{"d_model": 224, "head_dim": 64, "vocab_size": 2048, "rope_base": 1020.0, "attn_scale": 0.143, "init": "uniform", "init_std_qkv": 0.0334, "weight_decay": 0.0, "final_lr_fraction": 0.0, "batch_tokens": 32768, "z_loss": 1e-05, "train_tokens": 169300000, "steps": 5167, "dataset": "wikipedia_en"}
Each number is 128 + 32 x the weight over its row's rms, rounded and kept within 0 to 255. Layers, rows and columns count from 0. Numbers have three digits each. The size before them is the row's rms in percent of the matrix's.

# layer 2 MLP up, 576x224, rms 0.0837, rows 527-536, columns 0-223
105:091143120141085148140168116085148121170142060184155151136176138180138123113103111135060172119102176101102121080103072167140087154070142114156184166145067127147096117158088062079133159102159152105126132081119054127131156153182169110142149163115126167180181081104096118107119111143157136097160116136105101114109155182130091126151163128138117112129073144080095135111102130137109144080123088082127076141105191164157156092108097083125112123148111156118096099141144128131157076060115142141162104135076107102094162093152113140022189156114129106078119165160128105114171095111167102107063064153101079133175154135097136099134129101164128102148142137128100156136056146125077110075159
101:088115200140161136226147136129121123103121130160142095141125110156114123121186076135142189132090164092069139123170086101127092110147135095158163084146169108135135195115132123138049113169146145124101142160158130147164165105177121166142136138124098111109120133126131135132185135119079039139071181153116152085181104115146100107051099020146082132074116121054121152142138124177097141104094116089106119104091125104105136188113087146167118100173154134112123158112094095155174150101115146121128152134066087145167164129094177109118154145093136128137136056115102136118144122127150177095143107104154098131061123164184129156186083147129125099158096111130154075073140097145189133135161
106:130100106155127118152119060103158198110121141115142097114140097091085101136099058185107088142162126159082154158185157148146130114132178075146140123115112164102106147127169142136123062143140158168074103156143148086104146119137099100145133141149164156167136134204119121098077129149190122121090133149148125081087105143166113118155173108160128119136167196125127137209132112159149155107045114117146154170097136153150105132094199100158099116095160096154096049068199130092171103144122102102098125124093121141154099108143070141078159095088144115135134099114139076097157162148055099154098119149142103143203102133157082094115108128192186112077091086117146125112107082140093063103125
106:094172121103120185116117116127154134106102174136159105137184137098165079093131164152126142138106136113151078059161127167123095118127116067115122085089090046123165132148074139101151148113152075058165109144175136117138224135129110130072136183099135139190132119129136200141066113084136176116160103109112109157167134080127163115145093148134128115122176076114121112154142176118111138141181096106124082133139105161126126113182132153174088153142135164221110038160133096134132058151100121104105149127104112113075114102128152136202131175124101128150180079133111142099087213118131180095102178098102103158109147142124123163164111110091107208141146119132082129119136131115160137100158
099:198067098148151082135132091171133128129172128103138151078088151091158189150160179180132058062130154120145114103134198154172119112116100109119138168099135142058155090123154101126161107124183145195121176112091157099104095141161105163100172106131129153208119137136081110113139110133182118141080122187109107093077119169105109192221158157088111142127165131139114100151108162147104170136184138129153062170102098200139073102120131118153144121112176178111081117133107160093177189167086096124085098150114130151149123130102112108107100149127088155148130164101140123124195124069108149111111108116131148104133062082122097121180125115109076093154136116081117172121145114126129127163116
105:036118077126143137116133156152074077193110134107163194178124125079121090144140122101100099140131124163090125101111171140153139057107101150086120156092084121087135135072053096109142184147147138113138115163143119147165160104079170151154129172106140079145188154084103216131093151164132109074149103157144136117104118086111168162066153180159160113142116101103122130139144134117127126170106083130078169118161119099094097105093094077080080144188084140113121127180150134164145101099111152049177096119119139142162093100163147121105130133170128105125144120157101107149104096115092106169146103095210140172095118181149143107123149150097124113153124071085197142128088134080063109148134
109:064131077108147143094041151114154105146101086162121149096091099061122118099145079166085151132123123207148200116151108173133097096158152159091150108129142093152120126073106129124090180137136137135147120106124125094083149045174143120109125164165112138129139106136122136116172176110124074143109114142145173126116070164108136126155111104077138145160127129081132134156123143169100117111108110118170091069092111102119142134114142182161133128114155150086087145136142132089134108140111033135105088155111084130117090117100109172133171117056156182166152152076117144084150140137142131061157085125116148131106156124122057160110161163144176041132219147136148060069081128139106166105073
107:133097103120159152091162144128126088127162164103123165139106170147130111142130142073145111140169166104101067116181165087104158090131157114165121149133095044102087082142155137122212131093123098175103130122162089092122152083147111137070119154177131100199135129109101053116111197073169122170108123117123123179141114074166132179064131125166133090103040139067146134109175109099122081171141189165151158131127157162128070130142143128172148143130092160084135203091167108126146103149125143128094102203148126173154128095097157099138125111159100136106079107124098157063116186122119136084117090106141112096177132135154099123116109132149125047128123140153121120091112174091195136165110
109:125124176119156077126218163146101129152145143117150099118097164166135149144148103120152160070115127102136104104104129102191118115105128047134082155150123109131151163193110085095145093143065100099104115126084154181100142165081166156128107069165124095153134110093128159140134204189082110139209140102088065141143108125094120094123151123185173158131107160160142126155133124080122093101206136130103111094101143151158093134096142069150109146153119172089129119187170163125107144150150115123116166173177134081140109142112172089169154111112092125205223165130119096149121121105153157082109111154125124124085093097146129153136168135189122163074158091105167129141124185137176147078085
097:066074143122131136144157173165138143093101097110117101129170117111113138179142099190154134108143097088152130078151117134107113076145116096154134140124148129144152141081135127129138158074103109066134121152118140129148085157128100109169139108176152111118161097090176106125079134075083097095175155123065225155107160097113142137104166131079186136127105158101087136152115098183063086167120155136108079169123097126154029118172129120174180146174125174128160120112150158190129124154077124132115137065109074159089121116151115123110182131168166141124142078142160112164081125120092166111144133043068183060120139085144163110112130078152122155104105141105163123099184170166146171175123
# layer 2 MLP down (transposed), 576x224, rms 0.0515, rows 527-536, columns 0-223
102:192085109120166109097134148175086115099139158145099098074070101096151129135140134131155082180139138133151088167135080115084161123118059119106104091057178089168098142091172192153079141173135058207075108120102103132116111166136099101129097113112147076134133130159149123128156132118131112140131173085093167112108180078145166112121107127149102118131119083141128114147174129084163091122112133152108150163105092134029103124146154121138076157121104177111182191129084101134110127169118117112105110149116139155145052162133170119186102093152131173166136147082116102117078122136100175079120190117157148139140177106121120138148176180110087187107176170161144088100169104134184130100082
101:127090038104113111140101141089129128101126088111091120170083103110109090113060137120201117101180154141096073122123135172122165075076129127092025139160125116150082168224139132181130203131152118131111183131132156110135110138097186112137119175137137083041159177121087120058151077168161112124144123122211110113095128138135145172113160165123154119115103127075135125157154094159147095150122184170151164150155176123119125116141121161104127144107183156134171074166110096101110119168139099129123115138151195118158149149090119163158117158124115167162125167115114097183137090175164116136111083129133126104111152087092171101088127104133157076137170125126127147136183111135099170075123
107:120142115144135159131147132098126116127106065090156109145129094136153093119101181066176079116142131129109069086095089130148133135126174104117142170120114071140130107144156143101181138135116116159161148152088162176132153138189127074111155136171064087046091117099088124077102166116103157169176094148116097170163170129161169114073103092114118152064174085129112084146124180043188139133200074132111127138133141064113146101154099142085163131134133205077164167162090135128122155196163091125129171111130114116157146098087112097130099142172113184099136165165158157161110106099129119125159151092144174130102160124155165161115100163100076121166151155185135179107122134117168193135160
103:151173084141083135113139127077132086114129092199148114130076101140155145165160167119115073125135103117084082125109153117089143133169170134142129157112101102153101099117149105074111132072086180115152165089135082151124133153144222092167134099099113107162118153099171088093151158155123121095127138171128133142124114139090116115071115165107108139135103138131172156138076101123156142132153074128148132144189102108036185151067141065105129114155167118160141109098183109116082102134098183160105197091191118118132177134072124093126113073119104138098112197155076134127113181146159103087128093147082182069140130062131086093156198145140104108146109187103119140196104131119105128137083
096:148119141089102170160119143091130145175061173151159112194107121169100087119084149102094049156132137180103168192081096166142117119192170083099106084176117096138077116155057123149080119103087152139129110106091104120119140025053102092170085140132082137106116075107170102154125141139130041148096131080127157160112138149128132116129106097165105043138196180148086142102139104125112172138164152124141113147187143091122207136121125140141138126125116127132169165124132125145105090090141148143144136099093124134114130130161121159140161180144159084120109041109125124100094142160163141144076187105084117146143156099122158181156091147066128151123118140098158120125140151143130091132167
101:163148175122089099140121111127157208102144113095114136091069085123076157073115115159141185155041097164155135110167122132109141115138177139149106180144213158148178098149158129140198119153102168111126088161073163139130159126100123145137099083136081126165133119201124129113166077133129090167143128099139135070099161149114122103169057154060133104147091184177144154109138110152132126150142125113187154114145153117116110187165141169150188105069139126143168105105123100078105158164138112124086047122120162083110139169129138172104147134134119134147132184094147145140165150146136212170140106148143162089168168114134096138174152143196113142157126138182067078128109137156098105140141
102:133119116191186158175124148130095181106165229131122157184142135113138115104141098127140170146157166104078083117101134178092085121136173128118186106089119151088104140099091136128179059148078131146089159142178088109113151096089088059111149119146096137117106153123140109157118085210117145068133146149109104130082088134126171142171097145101051089140090110134138129117133132127157069105184146147074182116131157102146154186067101100154129156150080143154129177126119152089092109119147150102109142103104142148218143168186176105130068098172119151116138108146085102136089081160160111142163132091097125115147115123120133141178106099170121141151110167103164183131157156092123067138174
100:131121130168140131147107073095114109141135156164096159083157156129115126134122161167121176110080126071123134150108086195118154102137115116183087128122205187146140188168033149148142105143111092167146178138105151127103091155135153105154125137123123178073127194164162120147122117133133126136138085117139127053126088173097162116159163117099073176113166062111101091125112133109146111114109147139113083183156116111046200106204184173135132121130168115143158164132152116171104142110115129143107164057109140160106144120086133188167104127106185166136126134099127113169169123162135150137118152116118145110064099065061053143118130187098114152116149124187101201141100108143102141097119
102:168158105154129109153093122089155113116164062189109125198131148098132132183138177129076114158152087113135158168117160157125181100137116198144176119110196111114084106115133110091145144119135154145177163088144173068097105160134111162154088120115088134134130093086125111073100069100149075157085142128193170090126143150165135098036111085111102127146152141212101157164098059120107108094087123148161112148151115131117102148086138124133086127118129103137095155067107119114187147118138085112139142079140125161122173092138116144112106134158097092099114077121123090130108200143155124170197200105101144130149113163128135166132158177083077117122098174135099200137153104160114127106198
098:157102104133137190150115108079159080114110160156097083054139126143162112129092160153077124108095188132125054166118095081171174129137135131171108148161116128139100165168146134154165068110120111136074130114123071143104139147128194108128138094121108083116071144149055196106143122145141116154177099144170066120154142149120063167107115118197108139124127115147148114081118098155149180094055123152132144142099143116156175194126130108143101116136185152140170181085114109108104116098195082127173101118119137131169110160118089100108090159150153107187070149137116158072132128127143078162095124137116091078147112092119052122151134152119109148153161139155106203112066098098102135053120
# layer 2 MLP gate, 576x224, rms 0.0963, rows 528-536, columns 0-223
093:151125148137102115138150123171165112118153118172114158073135089092155100124135179179124202095132155101095078107172090120120118117128130199048090114139121131155116154098109116138153183188135141142060136131151128166175167077169082070109133185120120068122158128137172135071168170144177096122144126116138127141119105178153163080108177179083146127140155148112131082141155159102087126098148121073179171129149157133130114171122073159180142163144144122145151112203159159077120061136099108168191094151174188174146132094157153142152114100162171127102126144146092123148085127092198155132134125177140104156120124172147128105160176160151143054147120163121111100174155133183111111070108
094:137098128190191207109133067097107128142120138149143113124160104138116073140087174121147103090122091107151095062187120116104095155107152100154133106112129170151137147163209129151121105089096100126100134148068113159114197122091100102173204130167126109157107164082100129102133135152121144117141103145094188158114125154152135120136134118155119085099074171126127119159154189148148142176205093142171181129088178063086090136128131155087121125120119124087101171116136142105154101101201105039115115102127069136139183093132101154104111104157095115117179103155132104059121134118152099101159054150167096158132134145132137085106135181107137056121184179084142118086139145132136100135177
112:153107130158130102141160110109062179107188116137171081130140127171135156103191094153184103139114138199092133106120119164127132119094125150086134152084123120136115123106124169144110117107111156095142103107108125150121117159107109141154109126117100118099142106091143096116062078084083101159187066154069090142154098138065125088071156149166115130139169102097159140094183153139188195096195079115157137054143082130155111177123104171166124176117145146167091088140108127149141110145104078083121170135084124158123151170122116067193105116100103127106180224151120111080055198158164081095117105094127119151168140145137114122160105117154115148126162106138171182114087174168134147120164
101:126117149155098144120157096151146099080137178124161117124098118099113127082139172095143172129142076141098112059137145141136163104190113126131105117165101075137181111118149121122168112106115108100129153100104139124103155050121145067139124122144095192149119090163140099175119133122146038175114151084113127145114092181154120067170126096145119174138125135148155091096109093112179170146165159154103168163121141098119091106132132080162148126093106147188182171130098164157115160112128116137071177098113135099134140122088081114211180148223118121134080177115157117169092153107113150111128171061137062094129125088132094140126134200085124107162038160087194137136129075159149097139104
102:076088146126147127135138093146138135093120121131159115112161154175130143133106144204156169116142153115115093075130106044119097124112151102127076130148170069136145177055071105154070163123140175058111148117190121137160108107120092148147130122134101120114061120183133095146032100117132121166160101123099108165130147061082113197110108159179144129165128077137161171098179119138189036043112165148152111105086121161133133103104167148164131141126114135145159127136108172077181112097108176166114110136131136098143156167137151085097140106162176153157101116191094169096152150075156162126090107159066154122155172119118131166120113121166143144159146133121121123170113133127169080079114
106:153107088107119122108132093077170118111182155112169100125116102118169156136091120180144145136115133180190092144156083119182073097109148134106133153151108122120158148185137184135091141160099171088137164141191121207176132179148164128133081099207059108121139129121129071087106153192077080143102099155149138124175124122225098143138135146212161158077148112137117086123113090133110126125148131114168117131137127132172116123103184112135112168134148139099115136139142084162130121137110128077122150092136132158102069085180120146126209198116141178170154136105116107093079116116088159092135114152144137024144115152140160076101103128096141157121118087191145138128162122114160096156083
097:138131114083107134075155124127134148089086179112114158151110156154130110111165140139127100065127157096136096058138150135119108091179215196172100150060193124149109105086133120139171135140096151123123140153213118127124128139136139067076081152082148128098136174125096083069075149143123139118146138168175115075160083134137117145124108100150099101089134121146157125151195124120142126151189142188146153094077081083161117136154190183119131105107109196087147224081149123122146161090114103104134123155127098082136162096103111154154158128159124120088086149125080125085128145121141143151122092124180107090167158086094118116091130110102152069131067133203148172113102164120152145187111
089:103116149158122069117068156007112127145109057075112131030103139138122089087146085159111150120104173146114122158101136122162145130111147155087142080141124107174121181091104199056111126049173139170159152119126142153166111133153178128130114175159154079103167137182084080157086084131114151118174169120155099130128137116126125153205148120139158112135035118122149149100111105093138169153117113106146128133112107067183127135119156152162112118170105169129122142155117056115114168135148120158148099134119147063172122175148159154152165187069143115109102151132137140153127113096108129152082136113126143110085124144101165101147102114182138098137171124132112138139163203152102064142097
103:201126164116174159125058135132068155150165161132139168061144128100109162178089153102128133178168108106116116084076159081118099093099059126117135130130114122175144190081133149098096134099115120099141133141149132123079074123193148126104113087176135107134131104149131101135105147112179137195163144145133145229141080122137141130095132089073160145167176113130137145151106163186144079172152153126121172127172123137117109135168102140190178145094146172137120130117178085182131162163095123065097091082125120155121122116121081044152115159121135082142159060117112146136108131169123087131074180144135144133091084100124099082165117110178141072104147137066094167152081143139139118154165